config = dict(
    n_layer=8,
    d_model=224,
    n_head=7,
    d_mlp=768,
    rope_base=10000.0,
    rope_fraction=1.0,
    bias='none',
    init='trunc',
    init_std_up=0.0839,
    init_std_down=0.0113,
    lr=0.00166,
    weight_decay=0.27,
    decay_fraction=0.627,
    batch_tokens=32768,
)
Each number is 128 + 24 x the weight over its row's rms, rounded and kept within 0 to 255. Layers, rows and columns count from 0. The size above them is the row's rms in percent of the matrix's.

# layer 2 MLP gate, 768x224, rms 0.063, rows 199-202, columns 112-223
size [109 103 100  99]
[[123 144 126 113 136 112 169 144  97 191 172 141 114  88 152 108 134 119 135 126 107 143 116 129 151 131 143 108 140 118 111 151 130 153 120  82 205 123 151 155 117 139 109 135 117 180  75 150 157 129 103 132 170  82 115 125 142  84 135 137 173  78 132 110 137 168  69 164 131 113 132 167 153 120 121 137 177 163 114 125 153 132 157 147 121 141 139 153 104 143 130 141 139 185 133 135 144 130 123 146 112  90 131 127 106 121 111 141 161 137 132 109]
 [133 115 122  99 120  94 151 151 146  97 112  97 112 146 143 155 117 136 136 114 114  97 143 141 109 148 115 107 146 134 150 104 123 143 116 155 140  94 130 150 156 105 105 130 124 156 116  79  99 163 138 146 139  97 133 126 153 130 144 144 110 119 132 108 132 120 133 119 155 101 117 115 153 122 185 163  83 136 107 125 110 106 170 117 145 123 118 106 134 123 107 140 129 123 113  94 122 125 100 136  67 151 162 193 125 118 122 152 137 158 121  84]
 [ 93 123 134 129 102 107 146  89 119 148 124  68 112 122 104 148 122 107  90 135 119 146 149 136 114 165 120 148 151 131 133  96 120 125 165 148 136  82 124 100 127 133 121  94 144 168 140 135 105 135 128 113 163 106 110 164 111 104 129  63 144 101 148 134 100 101 116 132 146 143  98 170 152 149 145  79 126 137 105 132  97 124 165 127 116 111 132 136 174 168 103 143 132 184 140 136 134 170 128 114  97 111 141 189 154 121 127 123 128 128 161 109]
 [110 142 145 123  88 160 122 152 169 168 178 121  92 181 138 152 146 128  95 119 126 130 127 147  71 166 104 131 167 136 111 107 102 140  91 108 118 104 139 140 108 128 118 106 149 102  93 122 124 123 131 119 111 120 152 142 167  97 172 145 151 136 139 179 107 119 101 125 128 110 105 153 106  96 101 114 155 115 120 122 164 158  98 119 131 172 125 130 131 124 126 114 144 156 164 100 145 126 104  71 143 124 136 145 136 111 142 134 127 129  86  82]]
# layer 2 MLP up, 768x224, rms 0.0615, rows 199-202, columns 112-223
size [112 103 101  99]
[[157 139 147 142 125 110 107 126 138 136 105  70 120 130 121  97 122 118 175  94 170  74  99 132 115 121 106 126 165 114 151 149 115  90 126 142 133 117 180 106 177 142 133 107 147  80  93 121 127 127 127 143 108 123 136 114 103 153  93 134 133  99 134 114 104 139 121 168 103 139  92 109 128 150 161 139 142 137 112 183 128 107 115 129 167 145 159 104 170 105 167  96 157 129 141 142 143 110 109 149 169  90  93 122 135 159 152 146 158 147 144  91]
 [112 123 140 144 150 108 197 106 108 113 119  93 129 176 127 187 146 139 122  91 105  69 110 118 110 180 117 134 144 153 175 137 119 106 122 127 107  98 127 164 105 161 135 125 117 123 113 130 120 156 128 124 127 129 165 121 140 104 130 119 136 171  80 104 103 127 133 125 159 130 176 152 140  94 153 179 132 148 221 129 159 118 132 131  74 159 136 119 121 151 141 150 145 116 157 108 106 123 139 137 121 152 162 134 144 128 137 151 161 132  92 138]
 [124  85 106 136 123 113 109 115 103 153 147 138 112 118 117 143 151  99 175 101 109 137 109 117  90  83 141 141 139 128 124 152  94  82 172  70 131 131 131 118 109 128 117 107 129 145 102 149 146 119 168 131 128 127  96 173  91 104 113 142 113 173 174 115 110 152 136 152 110 153 139 116 140 150 125 132 124 109 134  71 150 161  97 136 122  95 115 127 134 136 122 124 142 156  98 104 145 141 110 136  93  95 124 144 143 109 138 104 119 158 121 133]
 [116  89 122 144 118  97  52 121 173 149 140 100  98 143 110  90 122 143 164 150  64 143 163 145 153 132  78 154  90 141 129 111 135 133 141 156 133 131 128 101  85 123 143 172 158 152 132 149 120 119 157  87 130 101 156 185 101 132 120 135  65  92 130 180 129 117 110 139 101 106 134 165 116 137 104 120 119 144  93  89  98 132 143 176 137 137 160 109 123 103 139 167  96 129 129  94 157 142 119 137 105 137 123  88 110 150 108 112 141 136  92 143]]
# layer 2 MLP down (transposed), 768x224, rms 0.0519, rows 199-202, columns 112-223
size [115 107 101  98]
[[120 125  92 107  95 139 139  98 114 139 171 112 158 112  95 128 155 133 163 104 161 123 120 154 130 109 143 141 150 133 150 166 137 134 152 170 107 143 145 121  94 119 117  80 133 101 142 150 128 160 144 118 159 146 131 162 147 133 181 137 122 131 115  88 185 156 160 103 136 118 172 130 128 119 102 137 101 158 107 142 129 107  58 140 112 111 127 137  85 109 136 127 121 149  90 121 140 137 101 127 100  93 115 110 142 112 119 144 137 138 101 157]
 [106 155 134 130 162 102 132 128 107 125 102 142 125  95 164  80 128 153  82 104 132 186 125 156 115 141 159  69 114 108 142 173  84 128 143 150 133 207 104 128 111 131 149 156 157 110 123 132  98 112 127 135 141 128 119 158 126 129 107 147 173 198 156 128 140 134 140 138 131 101 137 130 153 105 118 119 113 122 151 135 112 130 134 145 160 117 129 150 150  78  84 164 123 184 109 122 129 145 130  93 147 101 147 137 135 135 109 152 165 132 102 123]
 [113 101 100 131 126 142 112 147 125 137 158 149 107 114 133  91 115  97 122 131  81 104 131 118 109 117 152  92 129 166 110 126 114 120 126 123 137 112 125 139 158  62 167 120 144  92 138 180 110 120 143 115 131 137 144 133 132 130 151 102  98 120 151 112 147 127  93 161 136 126 131 104 163 117 152 115 106 150 167 125 130 148 112 153 110 133 148 118 133 154 123 100 116 122 133 100 107  94 166 112  87 152 120  78 141 106 156 151 138 103 136 134]
 [152 116  92 133 130 137 102 146 123 145 150 109 146 127 157 152 136 107 146 134 112 182 139 151 136 119 140 125 145 108 137 134 142 159 196 160 151 134 124 127 152 112 155 170 103 129 125 179 123 114 138 137 110 141 147 113 175 141 128 157 135 135 114 126 108 130 159 159 158  99 118 131 106 127 128 128 115 158 148  93  91 139 114  82 149 130 124 117 121 127 107 138 155  96 154 185 107 166 144 167 184 104 136 147 178 106 102 126 127 123 165  82]]